Each number is 50 + 12 x the weight over its row's rms, rounded and kept within 0 to 99. Layers, rows and columns count from 0. The size before them is the row's rms in percent of the matrix's.

# up: layer 8 MLP up, 384x96, rms 0.221, rows 204-272, columns 0-47
# down: layer 8 MLP down (transposed), 384x96, rms 0.22, rows 204-272, columns 0-47
up204 099:54 40 44 68 41 45 52 50 44 21 52 38 58 40 48 71 40 57 51 42 35 33 41 57 62 76 79 67 43 56 58 48 62 44 55 61 56 46 39 46 56 39 45 57 63 68 49 47
down204 097:52 51 52 75 45 65 32 56 62 40 57 76 57 47 54 29 62 43 24 62 38 43 56 35 43 52 55 40 59 21 69 59 68 35 49 59 40 61 39 42 64 45 62 56 38 58 36 49
up205 100:39 73 65 28 44 73 50 62 56 58 57 65 33 48 64 64 39 59 35 40 36 50 50 57 57 68 56 53 51 34 29 38 27 26 62 63 35 61 36 49 46 45 53 36 70 50 48 48
down205 101:63 33 67 57 38 58 52 56 58 73 62 30 40 48 50 50 51 48 49 43 53 52 40 49 33 50 69 21 72 54 33 52 85 55 47 65 67 43 29 50 34 50 59 61 37 39 40 62
up206 113:53 61 54 65 32 49 43 71 42 23 37 50 49 43 72 56 45 51 52 55 79 51 60 37 46 40 44 71 36 39 43 60 45 57 41 49 41 53 39 49 59 51 41 70 43 53 48 40
down206 104:54 51 47 56 58 42 37 44 41 45 50 49 72 47 44 36 52 54 55 28 43 65 33 47 60 49 38 28 62 55 70 64 33 48 67 41 59 33 47 46 39 48 49 68 54 37 49 60
up207 099:47 68 50 41 43 73 47 34 49 78 51 72 50 64 55 28 50 58 57 57 30 47 59 34 42 48 41 50 66 42 52 47 35 41 48 41 55 44 35 48 51 45 44 27 37 49 59 55
down207 098:46 41 43 51 73 43 44 52 59 27 50 61 60 66 47 45 42 46 28 33 66 70 46 76 48 50 41 41 35 36 59 61 45 64 56 40 49 37 38 44 38 44 39 28 52 69 51 48
up208 108:34 64 65 42 66 38 45 55 50 61 68 42 68 51 45 37 51 53 38 65 56 38 43 43 65 43 53 56 42 51 47 57 42 38 51 53 41 57 52 53 70 44 37 35 48 59 22 63
down208 108:46 71 57 30 47 53 49 28 56 59 56 47 38 44 60 44 53 45 61 58 47 56 27 71 66 46 52 58 62 33 54 52 72 44 51 51 46 27 66 55 74 51 41 38 28 45 49 59
up209 108:25 42 67 55 35 64 72 37 45 62 72 44 53 57 58 42 56 55 58 56 67 52 43 62 34 54 46 54 45 55 34 47 24 37 51 33 49 61 56 49 33 55 59 58 61 40 46 29
down209 108:47 48 33 46 48 52 53 23 31 64 31 43 55 49 59 64 43 46 51 50 48 28 38 31 41 62 38 61 40 67 34 41 37 51 53 62 42 53 14 47 63 60 51 60 55 56 46 74
up210 108:55 55 41 46 61 43 38 64 34 40 61 61 48 41 45 67 69 64 70 51 57 44 46 37 51 50 69 51 37 52 59 60 48 63 66 48 41 42 59 69 43 39 56 44 52 74 31 55
down210 103:39 54 45 61 61 60 71 43 45 54 40 23 28 66 52 47 44 42 34 48 38 46 71 57 52 49 70 56 69 39 40 25 64 65 44 67 52 41 47 52 45 64 36 39 66 43 49 45
up211 123:45 51 28 53 48 58 37 57 41 35 63 54 50 62 19 42 50 51 59 67 73 50 49 64 38 47 39 48 34 51 68 48 60 68 49 60 30 45 25 48 39 50 37 41 56 45 35 43
down211 109:53 66 67 39 61 44 66 68 38 47 51 59 63 35 40 22 38 42 13 51 60 41 44 38 49 39 56 67 61 65 39 32 46 51 50 61 65 48 39 38 41 52 58 50 47 68 65 56
up212 101:53 57 34 37 58 50 27 39 57 51 47 62 56 57 37 41 58 61 55 32 46 54 39 69 63 67 45 45 52 26 34 57 47 30 56 53 54 49 85 56 41 53 61 25 59 28 36 84
down212 099:60 64 42 27 52 44 46 58 52 31 54 77 41 70 62 58 52 51 34 18 54 55 58 62 51 51 56 38 64 30 43 64 56 52 37 22 40 53 59 53 65 50 43 61 52 74 66 57
up213 103:54 48 86 55 49 42 43 48 40 71 49 57 71 62 41 53 35 50 55 33 58 71 34 17 49 47 38 37 48 56 45 31 54 37 55 40 30 56 61 68 45 48 70 60 49 50 48 56
down213 103:52 58 54 39 65 36 52 60 52 27 44 41 59 71 45 61 55 32 45 47 55 44 71 60 61 44 43 54 54 66 50 85 45 51 39 58 59 48 64 45 67 59 45 65 45 45 53 86
up214 082:39 60 41 67 31 56 44 51 41 66 54 29 36 17 50 71 36 49 61 34 37 38 60 74 41 70 47 41 63 55 62 37 56 51 40 31 59 60 45 56 45 59 59 48 43 49 58 39
down214 090:44 42 56 70 62 64 55 76 64 52 32 58 49 47 40 53 34 38 50 81 43 43 52 66 41 48 52 54 37 50 44 58 48 68 52 57 51 29 74 41 72 73 54 64 45 55 37 71
up215 110:50 50 47 48 64 42 37 32 52 51 42 49 58 40 50 54 80 57 48 69 73 50 51 58 45 79 58 57 40 66 52 21 68 46 44 45 35 65 62 46 21 61 53 43 65 52 68 58
down215 115:60 43 41 42 53 51 80 49 59 27 58 58 71 44 38 66 62 71 59 44 53 57 58 52 41 66 42 78 33 36 57 51 60 61 29 42 52 57 43 48 32 62 45 53 24 46 63 48
up216 100:29 67 43 43 61 43 24 45 51 58 55 47 35 48 57 54 44 72 33 62 54 39 49 56 53 44 42 60 43 57 53 53 55 33 45 61 55 47 70 45 52 51 45 34 38 57 41 61
down216 105:36 52 55 53 53 33 45 39 68 38 43 35 56 46 45 54 40 53 46 62 57 62 39 46 61 48 62 59 42 35 46 64 48 42 61 42 25 35 54 36 35 56 47 51 62 65 30 56
up217 098:57 48 67 53 47 33 48 51 66 43 37 32 64 55 47 56 45 62 74 28 44 46 59 31 65 35 36 56 37 51 31 30 69 58 56 41 66 50 69 45 57 39 68 49 16 47 46 53
down217 093:57 56 65 55 60 54 43 42 52 50 55 30 40 49 72 52 54 37 38 40 76 40 56 77 61 35 40 51 62 50 29 70 76 49 58 57 55 44 47 33 63 46 51 67 34 58 40 43
up218 102:54 51 31 46 53 35 41 44 67 52 60 62 66 45 36 61 67 54 55 59 62 46 56 81 42 69 49 33 52 45 50 34 41 88 32 52 38 37 44 44 31 74 38 32 60 45 44 25
down218 107:40 69 36 63 43 30 59 48 47 52 32 47 96 32 35 51 55 51 45 46 40 51 50 51 58 53 49 59 39 47 49 50 43 55 49 53 37 57 51 13 37 38 58 53 40 36 49 53
up219 094:63 34 52 39 62 45 36 50 52 49 38 59 76 26 46 64 51 46 70 60 80 54 47 38 43 62 55 66 45 36 14 58 63 54 60 48 59 49 42 58 45 51 45 41 69 53 54 57
down219 100:34 56 49 49 60 46 36 36 66 38 71 67 26 39 44 42 44 60 35 58 59 39 41 59 40 35 24 67 48 51 79 36 61 40 56 46 43 50 29 65 71 47 39 78 49 49 43 45
up220 096:39 61 48 22 47 60 22 50 63 35 60 61 46 43 55 55 44 52 50 50 47 49 44 63 45 78 52 29 33 44 43 54 49 57 66 61 62 48 31 42 58 54 75 44 42 19 66 50
down220 088:63 63 42 71 70 60 52 51 55 46 51 44 58 31 35 39 46 43 52 54 66 58 61 31 37 52 56 61 34 51 53 62 57 41 42 64 56 65 47 41 40 42 32 68 45 68 37 31
up221 102:45 51 07 46 47 36 38 45 47 83 63 42 42 57 52 46 59 63 71 48 56 54 61 57 56 54 42 48 62 25 54 40 53 58 58 38 65 76 61 41 52 44 61 51 54 46 42 63
down221 101:36 42 71 55 61 49 52 61 25 41 58 51 55 45 48 42 49 67 52 33 69 47 46 40 53 69 71 35 61 40 36 69 47 30 43 57 44 62 55 68 54 44 59 35 50 55 35 56
up222 099:47 36 52 60 54 51 56 76 32 35 43 27 67 61 44 47 41 57 46 35 49 74 54 49 58 45 63 40 51 41 52 50 45 59 50 49 53 38 24 76 43 65 44 49 50 59 44 37
down222 104:49 57 22 54 30 78 65 36 30 56 54 45 26 60 66 57 50 45 68 70 62 56 42 56 32 51 49 76 51 32 61 44 49 36 39 63 45 37 20 49 50 42 67 53 48 47 52 53
up223 111:38 72 45 48 51 50 61 52 63 38 55 56 61 42 42 24 55 50 40 50 53 53 51 50 52 62 53 30 34 23 69 57 42 33 54 40 54 42 37 55 46 71 38 71 60 72 50 50
down223 116:87 56 72 48 51 51 15 44 37 61 47 38 50 57 48 65 60 56 32 62 56 52 34 53 47 51 59 54 46 62 34 54 47 53 41 40 54 45 57 53 73 61 57 67 46 38 44 44
up224 103:34 52 47 38 58 34 54 35 41 53 55 43 63 73 48 44 51 48 43 53 67 47 70 56 53 25 64 54 66 69 40 44 50 47 56 52 43 64 50 42 51 57 32 75 74 46 50 39
down224 103:60 34 33 47 46 53 43 60 60 54 64 36 38 42 38 61 51 52 49 38 49 60 50 53 48 36 80 39 53 60 42 77 51 52 34 35 64 42 80 48 71 35 61 56 72 55 49 47
up225 098:41 44 25 67 44 42 66 44 57 47 62 56 57 67 14 50 46 60 33 82 63 58 65 43 48 69 58 51 39 43 54 58 73 58 39 42 69 61 29 62 58 58 35 60 44 51 42 54
down225 095:68 53 61 32 65 48 60 29 69 61 37 50 43 49 54 34 59 39 63 33 61 33 40 58 41 47 46 51 51 52 45 31 27 38 37 63 20 47 75 38 33 47 48 54 44 49 58 44
up226 089:31 56 37 38 35 71 37 27 50 39 39 69 54 63 60 54 50 41 52 52 50 54 39 41 43 55 35 66 60 52 62 46 54 51 37 44 39 34 56 53 26 37 44 45 40 57 17 60
down226 089:54 30 51 68 32 61 57 53 41 53 59 58 41 61 73 57 56 42 52 55 39 46 42 45 42 52 67 55 40 72 62 66 61 63 61 34 60 40 35 43 44 61 53 47 64 40 61 41
up227 088:39 30 38 62 61 41 49 59 41 62 58 69 47 40 49 50 45 58 37 38 54 32 58 44 49 48 49 26 62 64 63 58 34 68 44 46 41 59 50 43 71 41 32 47 26 62 64 59
down227 096:53 71 39 71 50 42 46 55 66 42 51 52 66 50 75 38 51 48 50 44 42 70 58 59 36 55 45 54 50 39 43 49 53 56 69 30 59 78 70 27 35 42 34 43 48 58 39 59
up228 094:42 37 61 55 44 36 37 47 41 67 63 56 86 53 38 52 49 53 56 57 48 64 43 43 34 70 66 49 40 53 48 64 48 53 48 30 41 48 50 46 44 34 36 56 37 54 57 56
down228 098:51 57 58 33 46 58 52 46 36 43 44 45 32 59 58 26 55 63 38 38 69 57 56 51 54 54 49 39 56 43 71 27 43 68 50 48 56 68 44 55 52 75 39 44 62 64 33 52
up229 096:34 46 64 57 70 38 46 56 44 67 60 55 49 44 55 45 41 36 43 36 43 21 50 81 61 52 52 50 51 47 32 39 65 27 32 62 44 49 57 51 29 69 40 69 66 51 60 44
down229 101:41 78 32 50 48 44 47 34 61 49 50 34 56 39 34 68 44 43 45 73 45 62 58 40 47 32 25 67 53 51 51 58 26 73 44 53 42 34 37 49 59 41 45 54 40 37 32 54
up230 103:32 44 54 56 54 77 35 48 42 52 36 59 33 42 65 61 39 70 45 79 45 45 71 38 33 62 51 56 35 55 37 44 74 53 49 56 46 33 37 42 49 67 47 52 50 34 51 45
down230 097:66 43 47 30 52 41 61 64 50 44 58 23 42 39 52 44 55 35 40 53 33 58 52 52 59 47 53 42 51 47 33 60 55 51 40 43 25 54 58 40 52 37 47 53 45 74 43 20
up231 088:54 42 63 52 61 60 58 45 46 33 34 55 38 57 48 56 66 63 52 39 45 80 58 49 47 58 54 31 48 55 42 15 43 51 42 51 38 58 70 69 20 63 45 54 53 53 47 64
down231 093:54 43 64 67 35 49 49 65 37 56 49 68 29 43 63 61 35 79 64 63 36 57 55 51 50 37 67 27 34 59 49 62 47 58 39 54 67 68 44 17 64 44 43 63 48 37 55 56
up232 104:59 42 31 43 41 49 40 36 70 37 53 42 67 55 44 47 66 50 65 36 41 55 49 43 48 49 52 53 62 45 50 36 56 40 42 56 58 35 62 43 41 59 47 45 20 47 49 50
down232 100:51 54 59 38 67 66 51 49 20 55 49 48 54 36 60 54 55 49 79 39 64 58 40 52 35 51 61 79 45 52 43 40 65 64 52 60 50 22 38 67 52 64 57 61 28 65 53 47
up233 110:45 47 47 20 73 40 50 45 51 75 45 50 56 54 41 61 52 59 34 32 40 64 52 56 66 34 49 48 43 56 53 32 59 63 43 61 49 45 75 44 45 42 61 42 43 56 58 64
down233 106:46 36 17 34 47 40 42 51 56 47 50 54 75 73 46 36 46 48 41 41 36 69 58 65 50 54 36 43 48 60 54 53 52 54 45 63 39 46 56 50 36 62 26 33 61 57 60 72
up234 082:61 44 54 40 47 50 32 52 43 43 39 41 66 68 70 43 60 44 47 49 54 50 44 59 28 41 64 57 41 54 67 47 69 65 41 45 37 44 37 58 33 60 44 22 35 35 43 41
down234 089:40 61 47 33 51 48 65 33 66 43 44 55 47 57 49 23 47 46 56 61 53 46 69 56 41 62 39 47 37 48 54 45 41 60 41 45 41 63 36 49 64 55 49 39 65 51 63 48
up235 096:60 45 56 48 42 54 60 70 68 48 47 72 73 31 56 53 65 41 49 57 47 41 50 50 68 60 60 67 33 44 36 48 46 50 47 61 56 55 42 52 61 72 40 64 34 56 54 52
down235 100:60 47 52 45 47 50 52 52 31 46 52 57 31 41 35 40 53 43 61 45 48 52 37 53 37 32 57 64 38 57 58 53 45 72 60 61 62 23 71 52 54 25 47 38 61 36 21 59
up236 109:54 74 45 18 61 44 53 35 61 45 47 58 47 47 60 63 51 45 48 72 53 44 54 68 52 47 43 72 56 58 38 25 33 55 47 45 50 48 36 39 38 44 62 47 68 60 38 65
down236 103:52 46 15 47 50 60 56 39 51 46 49 53 34 56 62 44 47 53 37 33 65 63 45 60 52 31 44 74 27 46 48 34 50 54 60 34 44 55 34 36 51 33 43 25 37 33 62 63
up237 099:49 47 64 48 38 46 39 34 65 38 59 47 61 42 47 28 63 67 62 38 60 45 49 50 59 46 54 46 54 63 56 59 46 45 26 42 49 40 43 21 23 72 36 34 48 44 61 62
down237 097:37 42 42 52 38 48 51 40 54 56 45 63 54 77 66 37 59 42 30 56 45 58 52 64 45 62 48 42 17 50 45 61 36 58 52 38 38 64 63 62 44 47 46 31 51 62 58 29
up238 093:28 38 40 69 57 51 24 34 70 42 62 76 55 30 49 44 48 64 59 44 29 65 63 39 54 58 29 41 50 48 44 52 64 52 37 61 48 36 58 78 32 34 47 50 67 54 37 66
down238 093:30 35 59 43 35 48 59 68 53 60 37 60 30 26 42 53 50 51 45 52 61 47 58 59 24 57 37 55 43 68 31 46 55 76 63 45 43 60 53 47 22 41 56 34 55 47 64 61
up239 104:54 54 62 37 65 53 53 67 62 59 58 72 34 41 44 59 51 53 42 33 59 68 49 39 44 38 51 53 47 42 52 42 51 43 50 32 49 45 61 73 37 63 53 49 60 58 48 79
down239 093:60 38 58 66 38 67 56 50 50 44 63 47 57 58 49 70 63 42 41 49 59 57 56 51 50 29 50 38 62 40 36 70 55 57 63 52 56 47 36 40 56 35 49 44 52 54 51 64
up240 096:43 42 68 39 49 53 35 63 76 36 52 26 57 49 51 55 47 55 63 41 58 66 35 34 34 52 52 50 51 44 68 56 43 50 50 66 48 46 54 38 50 53 41 62 77 68 38 33
down240 103:70 51 35 61 58 42 42 66 46 60 35 53 34 65 47 51 44 60 41 64 34 50 56 52 44 37 56 29 74 56 39 33 46 54 61 43 55 71 34 52 23 54 50 55 61 34 55 47
up241 112:36 76 42 60 32 55 61 44 46 29 15 46 43 55 59 58 43 54 56 38 49 35 44 45 53 57 61 55 45 47 55 39 61 33 54 56 49 57 40 70 29 51 65 62 62 43 49 46
down241 114:52 73 37 57 49 39 67 33 56 64 44 55 78 52 55 47 49 45 51 51 42 68 47 39 52 55 41 67 56 53 60 57 54 58 61 19 66 56 64 51 57 41 54 53 42 35 50 45
up242 100:66 48 47 57 66 42 39 39 59 42 38 50 50 49 43 57 35 54 58 60 33 52 65 49 85 42 50 52 70 41 34 48 53 46 68 60 56 45 54 43 47 62 47 56 52 53 29 38
down242 101:47 54 39 41 59 45 67 59 59 40 47 24 45 34 43 88 40 42 48 54 34 53 59 52 54 36 44 75 59 80 22 46 45 38 57 48 30 57 31 46 65 34 60 54 67 44 59 53
up243 090:30 68 61 37 68 47 58 65 51 63 68 50 42 44 47 54 32 48 44 59 51 50 61 68 48 58 44 39 48 60 36 41 49 38 50 16 52 65 50 71 46 22 35 82 51 62 47 32
down243 100:47 81 47 56 24 55 40 56 58 38 49 41 58 49 46 40 51 45 53 42 38 32 52 54 65 50 60 63 40 74 49 45 56 56 36 63 69 48 70 67 36 37 39 64 29 37 47 49
up244 090:39 21 57 62 49 49 65 52 51 55 45 45 38 35 61 43 43 52 28 42 43 37 50 44 53 66 38 58 71 58 51 61 42 37 43 67 50 32 64 56 37 39 43 67 57 61 28 50
down244 094:41 44 41 58 32 63 54 47 43 19 57 53 57 33 50 38 27 57 64 40 45 43 49 46 61 62 60 59 48 54 59 68 54 66 42 61 54 65 65 37 27 48 42 68 66 51 44 56
up245 108:28 40 65 48 51 36 56 54 55 44 42 60 59 42 57 20 53 56 35 59 64 35 59 63 73 47 50 46 40 49 51 45 45 64 49 50 27 66 65 56 47 35 45 61 26 53 47 22
down245 103:43 46 40 55 33 41 46 58 55 44 66 66 55 45 49 66 63 62 49 50 57 50 51 39 43 45 57 15 60 55 73 68 47 42 35 57 70 71 49 60 57 56 78 54 44 33 67 43
up246 103:56 78 64 49 47 68 54 47 55 37 54 61 46 43 54 26 47 51 56 46 46 42 19 51 36 44 59 38 43 38 19 30 62 33 55 53 63 61 56 70 47 42 52 42 59 49 44 53
down246 097:21 47 34 61 39 48 24 68 53 60 42 87 43 29 63 43 60 56 48 49 45 60 65 56 58 47 43 55 30 53 70 66 50 46 25 57 37 50 56 50 49 56 52 62 40 53 51 72
up247 096:43 53 53 61 33 45 30 65 32 45 60 44 52 52 86 32 54 44 45 48 17 36 50 38 48 64 57 52 50 48 55 48 27 61 60 31 40 62 37 22 69 51 43 71 62 44 52 61
down247 095:40 38 43 42 71 43 63 32 44 41 38 54 44 38 58 45 56 56 48 48 40 54 54 38 66 44 28 36 32 50 46 42 58 68 29 75 52 50 47 49 64 44 59 61 49 46 56 49
up248 097:29 45 69 49 46 52 32 59 61 41 56 53 35 45 70 48 58 53 21 63 34 43 54 40 57 63 54 46 39 52 32 42 53 49 33 71 51 53 51 47 67 63 31 31 48 61 23 44
down248 097:58 61 46 52 50 24 57 56 47 55 41 56 57 65 47 62 40 44 46 40 51 58 57 58 39 38 51 33 58 49 46 38 75 50 62 49 68 39 57 71 24 46 68 61 50 42 74 36
up249 104:61 45 61 53 49 44 35 75 45 71 56 45 53 42 29 57 64 67 48 46 25 72 56 52 37 63 54 59 44 50 47 48 35 38 49 58 32 43 43 51 51 38 49 53 74 42 61 64
down249 102:43 55 43 48 55 30 53 36 58 67 68 72 44 54 68 41 50 53 37 35 47 57 59 57 49 36 69 46 56 40 48 46 42 48 44 47 59 57 63 27 63 18 43 57 34 55 57 45
up250 110:50 74 55 37 62 64 44 41 39 64 28 59 33 63 42 30 66 34 49 46 28 47 44 60 63 45 69 60 65 50 28 45 46 48 61 49 68 46 50 51 40 32 46 44 41 55 67 57
down250 108:58 47 52 45 40 54 49 43 59 38 68 35 47 55 44 28 62 48 35 43 69 58 43 54 36 46 30 59 51 62 42 69 09 43 50 63 55 50 37 70 43 50 67 55 43 59 64 43
up251 115:59 60 55 37 49 47 49 27 53 72 62 49 48 51 57 38 68 66 51 33 49 45 62 58 47 74 41 53 44 43 51 51 70 54 70 48 28 65 42 58 41 41 50 43 41 43 31 39
down251 104:69 68 41 56 61 65 56 54 45 51 70 42 60 50 71 52 59 57 49 46 58 47 63 48 49 47 41 44 54 54 37 74 64 32 51 29 39 57 24 52 45 30 51 50 69 72 67 35
up252 097:47 30 58 45 49 44 20 50 42 54 70 59 34 39 48 64 55 78 41 71 37 63 53 46 55 55 39 15 49 34 60 30 43 52 50 65 55 64 55 64 62 64 56 52 44 29 53 59
down252 100:65 48 57 49 55 55 61 55 55 29 49 45 55 65 46 32 42 57 41 56 60 67 69 69 52 32 61 42 44 59 37 55 59 37 45 26 64 50 48 71 62 10 61 52 55 33 57 75
up253 097:53 33 63 50 58 60 55 48 54 50 66 47 53 53 42 30 72 53 35 60 50 55 49 56 62 49 36 52 39 66 33 62 37 72 48 32 52 27 48 51 42 34 46 30 88 68 65 38
down253 099:56 48 35 39 70 45 55 78 32 47 42 61 47 44 62 50 31 59 41 54 58 63 46 54 64 49 46 06 48 41 67 49 55 54 42 35 46 42 27 32 54 52 63 37 39 60 69 58
up254 100:37 35 47 51 60 49 51 34 28 56 51 59 33 54 55 50 43 46 77 35 65 64 45 52 49 69 76 68 58 56 50 31 58 34 60 33 59 38 43 39 41 36 55 48 54 39 27 58
down254 101:67 48 55 44 41 58 57 55 33 37 54 55 17 38 59 39 44 60 62 57 49 51 35 36 61 47 57 38 62 29 22 62 51 45 49 35 44 56 39 76 58 52 54 48 57 63 46 56
up255 100:25 53 56 42 56 57 34 34 30 51 61 33 47 48 59 67 69 62 43 43 57 50 48 53 53 40 59 31 50 33 17 67 56 40 58 55 48 67 36 52 59 56 48 30 53 58 34 41
down255 100:38 63 62 40 52 50 43 48 45 54 39 57 42 52 50 45 55 51 46 59 58 78 39 48 35 51 49 56 39 60 44 67 50 38 37 60 59 66 66 52 42 51 53 49 34 60 78 30
up256 094:56 67 49 46 66 26 61 46 61 52 63 48 55 52 52 55 30 59 48 62 62 51 41 53 64 72 40 68 42 38 53 48 49 42 44 21 76 32 59 57 30 55 45 35 63 40 45 45
down256 096:67 45 62 36 43 70 47 56 58 46 31 59 45 67 48 29 43 52 68 63 46 62 37 64 42 44 77 27 53 32 47 88 46 63 57 50 54 48 57 45 53 54 51 68 65 40 65 62
up257 108:48 76 36 32 45 67 40 52 42 56 60 55 48 33 33 52 68 79 53 71 44 41 55 56 27 55 70 45 42 68 58 44 44 60 40 51 39 50 45 54 50 70 45 50 40 40 54 79
down257 113:69 48 58 48 43 49 55 46 53 49 63 52 43 44 72 37 59 44 45 50 54 38 43 51 43 32 54 44 41 58 20 69 61 77 36 43 45 36 55 56 34 45 52 45 31 73 36 52
up258 092:40 52 66 60 51 41 48 53 43 49 53 54 64 47 71 55 36 38 49 40 47 60 62 32 57 38 67 39 32 44 51 44 54 13 38 37 49 68 64 46 24 70 52 33 41 56 48 56
down258 093:76 69 55 47 59 42 51 59 57 41 41 38 58 48 51 63 58 30 23 54 39 65 61 21 53 55 42 40 40 29 54 57 64 38 67 50 63 41 34 36 58 51 59 46 51 51 63 52
up259 108:55 39 38 64 50 40 47 60 42 51 48 52 34 57 57 61 59 44 34 62 37 50 37 37 53 32 69 63 39 56 17 43 50 39 69 53 43 47 26 63 46 55 62 36 64 33 83 57
down259 106:57 58 49 50 44 44 75 24 47 48 51 50 41 46 50 73 57 61 66 56 57 34 25 47 59 56 33 43 45 54 52 51 51 49 61 60 56 45 69 59 60 64 52 42 32 62 65 62
up260 092:66 35 48 53 56 70 80 42 31 47 55 40 57 66 50 46 63 49 55 53 46 33 52 68 32 63 51 52 44 54 45 30 59 65 40 49 40 58 46 35 47 74 52 37 62 67 54 40
down260 103:57 58 44 55 43 64 61 72 46 43 47 71 40 56 53 60 49 51 50 44 50 39 73 58 31 59 56 63 55 42 47 28 53 41 47 51 46 55 63 39 53 62 63 55 58 45 34 46
up261 092:29 61 47 46 55 59 40 56 35 56 52 46 38 38 81 37 45 62 47 63 54 65 41 57 61 57 54 33 65 36 17 46 44 22 41 47 48 34 59 52 51 53 47 48 40 50 52 35
down261 093:49 72 47 31 38 76 33 74 37 45 45 39 33 43 50 93 40 44 63 39 65 52 39 52 37 56 48 60 51 30 67 45 57 49 34 42 36 28 52 41 53 57 43 48 55 64 40 59
up262 094:34 55 68 43 63 70 43 57 42 56 65 47 34 59 44 54 62 37 65 49 60 28 46 35 76 76 65 64 42 47 66 36 42 42 44 24 59 34 56 41 56 55 42 43 72 64 45 57
down262 095:68 53 52 36 60 38 50 51 54 39 54 45 25 56 56 42 30 46 50 48 50 63 66 37 48 64 61 66 35 37 45 42 57 54 53 67 29 64 49 42 55 36 39 30 39 40 51 42
up263 090:47 50 49 60 22 47 54 71 52 47 54 50 58 58 53 23 36 58 48 58 49 52 49 30 54 51 50 39 45 51 44 40 67 59 43 44 56 56 56 49 32 43 37 35 43 62 24 66
down263 093:67 41 52 53 41 61 58 58 27 34 40 42 46 49 65 43 37 69 61 49 64 51 60 79 37 58 54 35 59 72 53 48 54 50 34 41 64 72 60 71 40 52 52 58 55 48 58 47
up264 100:50 35 48 42 52 43 60 70 50 53 74 52 49 42 51 62 59 63 58 42 45 44 46 43 43 49 56 27 62 55 64 50 47 40 41 39 55 39 46 48 35 60 33 48 50 58 67 31
down264 105:66 43 56 50 51 56 57 55 48 56 54 52 59 75 55 75 45 34 40 53 28 65 58 77 40 61 41 49 48 55 48 56 38 58 25 33 40 46 61 42 56 54 48 54 47 49 26 48
up265 086:62 45 44 39 21 53 50 52 43 55 50 49 42 34 53 40 52 39 48 65 62 20 59 60 69 53 57 62 34 52 61 53 45 55 46 46 52 36 60 47 55 69 25 36 43 68 56 84
down265 092:30 70 56 51 66 70 52 45 47 66 52 42 36 46 39 54 47 44 57 35 53 73 47 27 47 32 31 36 60 62 41 75 34 57 44 37 57 50 65 53 58 57 71 68 38 50 44 38
up266 094:46 44 50 47 66 54 54 64 43 44 54 54 59 36 54 57 55 60 24 29 44 44 41 37 36 67 29 56 69 71 59 41 40 46 56 71 65 50 16 11 51 63 42 57 38 61 41 46
down266 096:48 57 38 52 38 51 50 66 54 52 54 56 44 56 42 52 50 49 33 70 61 57 48 59 40 51 43 51 45 58 36 74 44 17 27 54 33 49 41 23 50 42 36 54 54 52 54 38
up267 088:37 51 59 33 34 40 63 69 57 32 57 55 46 55 44 47 74 64 62 72 38 65 52 50 49 55 34 46 45 56 66 33 39 51 50 59 41 42 35 47 65 31 40 66 53 68 62 48
down267 089:44 49 62 56 60 48 59 64 17 47 48 61 41 54 49 53 15 53 53 73 42 47 41 50 51 22 56 72 64 33 58 46 62 57 59 40 62 73 51 50 63 50 63 69 40 54 59 37
up268 109:43 58 56 66 38 42 66 33 67 74 71 53 53 41 63 46 55 50 45 34 43 40 55 63 56 41 62 59 48 52 43 39 41 48 64 36 55 46 43 44 36 58 42 77 65 62 45 66
down268 106:71 38 41 59 38 32 47 49 61 66 60 75 55 47 48 67 43 56 57 35 59 35 46 60 40 38 40 46 55 06 43 24 54 44 46 28 66 39 58 58 36 55 58 43 65 49 41 46
up269 090:71 41 41 60 45 55 50 63 59 44 82 32 55 32 29 42 58 36 46 57 34 46 46 53 43 30 58 47 41 69 67 43 49 41 55 33 53 42 59 45 47 46 49 60 26 58 61 62
down269 098:56 52 35 53 41 63 40 48 34 35 60 33 52 53 35 44 49 38 70 47 46 61 69 68 70 53 74 26 82 40 48 34 44 64 41 49 38 47 50 56 63 63 46 52 74 45 69 44
up270 089:49 37 56 47 66 33 45 40 63 31 35 55 63 65 62 45 40 59 44 72 55 59 68 52 47 60 69 47 40 35 66 51 67 43 49 65 59 47 42 55 63 64 58 58 62 57 26 26
down270 090:61 55 43 58 31 46 27 48 58 82 50 76 29 46 53 48 55 59 62 51 40 49 64 70 36 36 50 50 32 46 53 65 46 49 53 56 55 74 44 29 38 54 62 47 59 39 57 56
up271 109:28 76 63 48 44 74 48 47 56 49 54 36 51 51 40 43 37 46 41 45 35 23 44 44 53 85 59 53 67 65 48 39 47 39 45 46 41 38 64 59 42 49 57 30 48 60 47 57
down271 103:61 67 69 45 43 77 52 66 56 41 17 48 39 50 43 37 63 62 45 57 55 54 65 25 60 49 52 41 47 61 37 61 55 54 48 46 47 61 53 42 43 26 36 29 73 45 61 48
up272 105:34 48 45 46 56 47 47 59 61 51 47 41 65 41 45 40 64 67 42 23 39 73 59 54 61 39 63 41 46 41 52 52 49 44 50 77 37 58 25 44 42 40 64 46 61 56 38 49
down272 100:48 37 44 54 44 47 76 41 47 62 41 60 67 50 29 67 57 52 67 31 61 48 65 54 42 58 46 46 30 27 52 49 48 55 49 49 55 55 60 38 44 64 62 49 50 53 72 48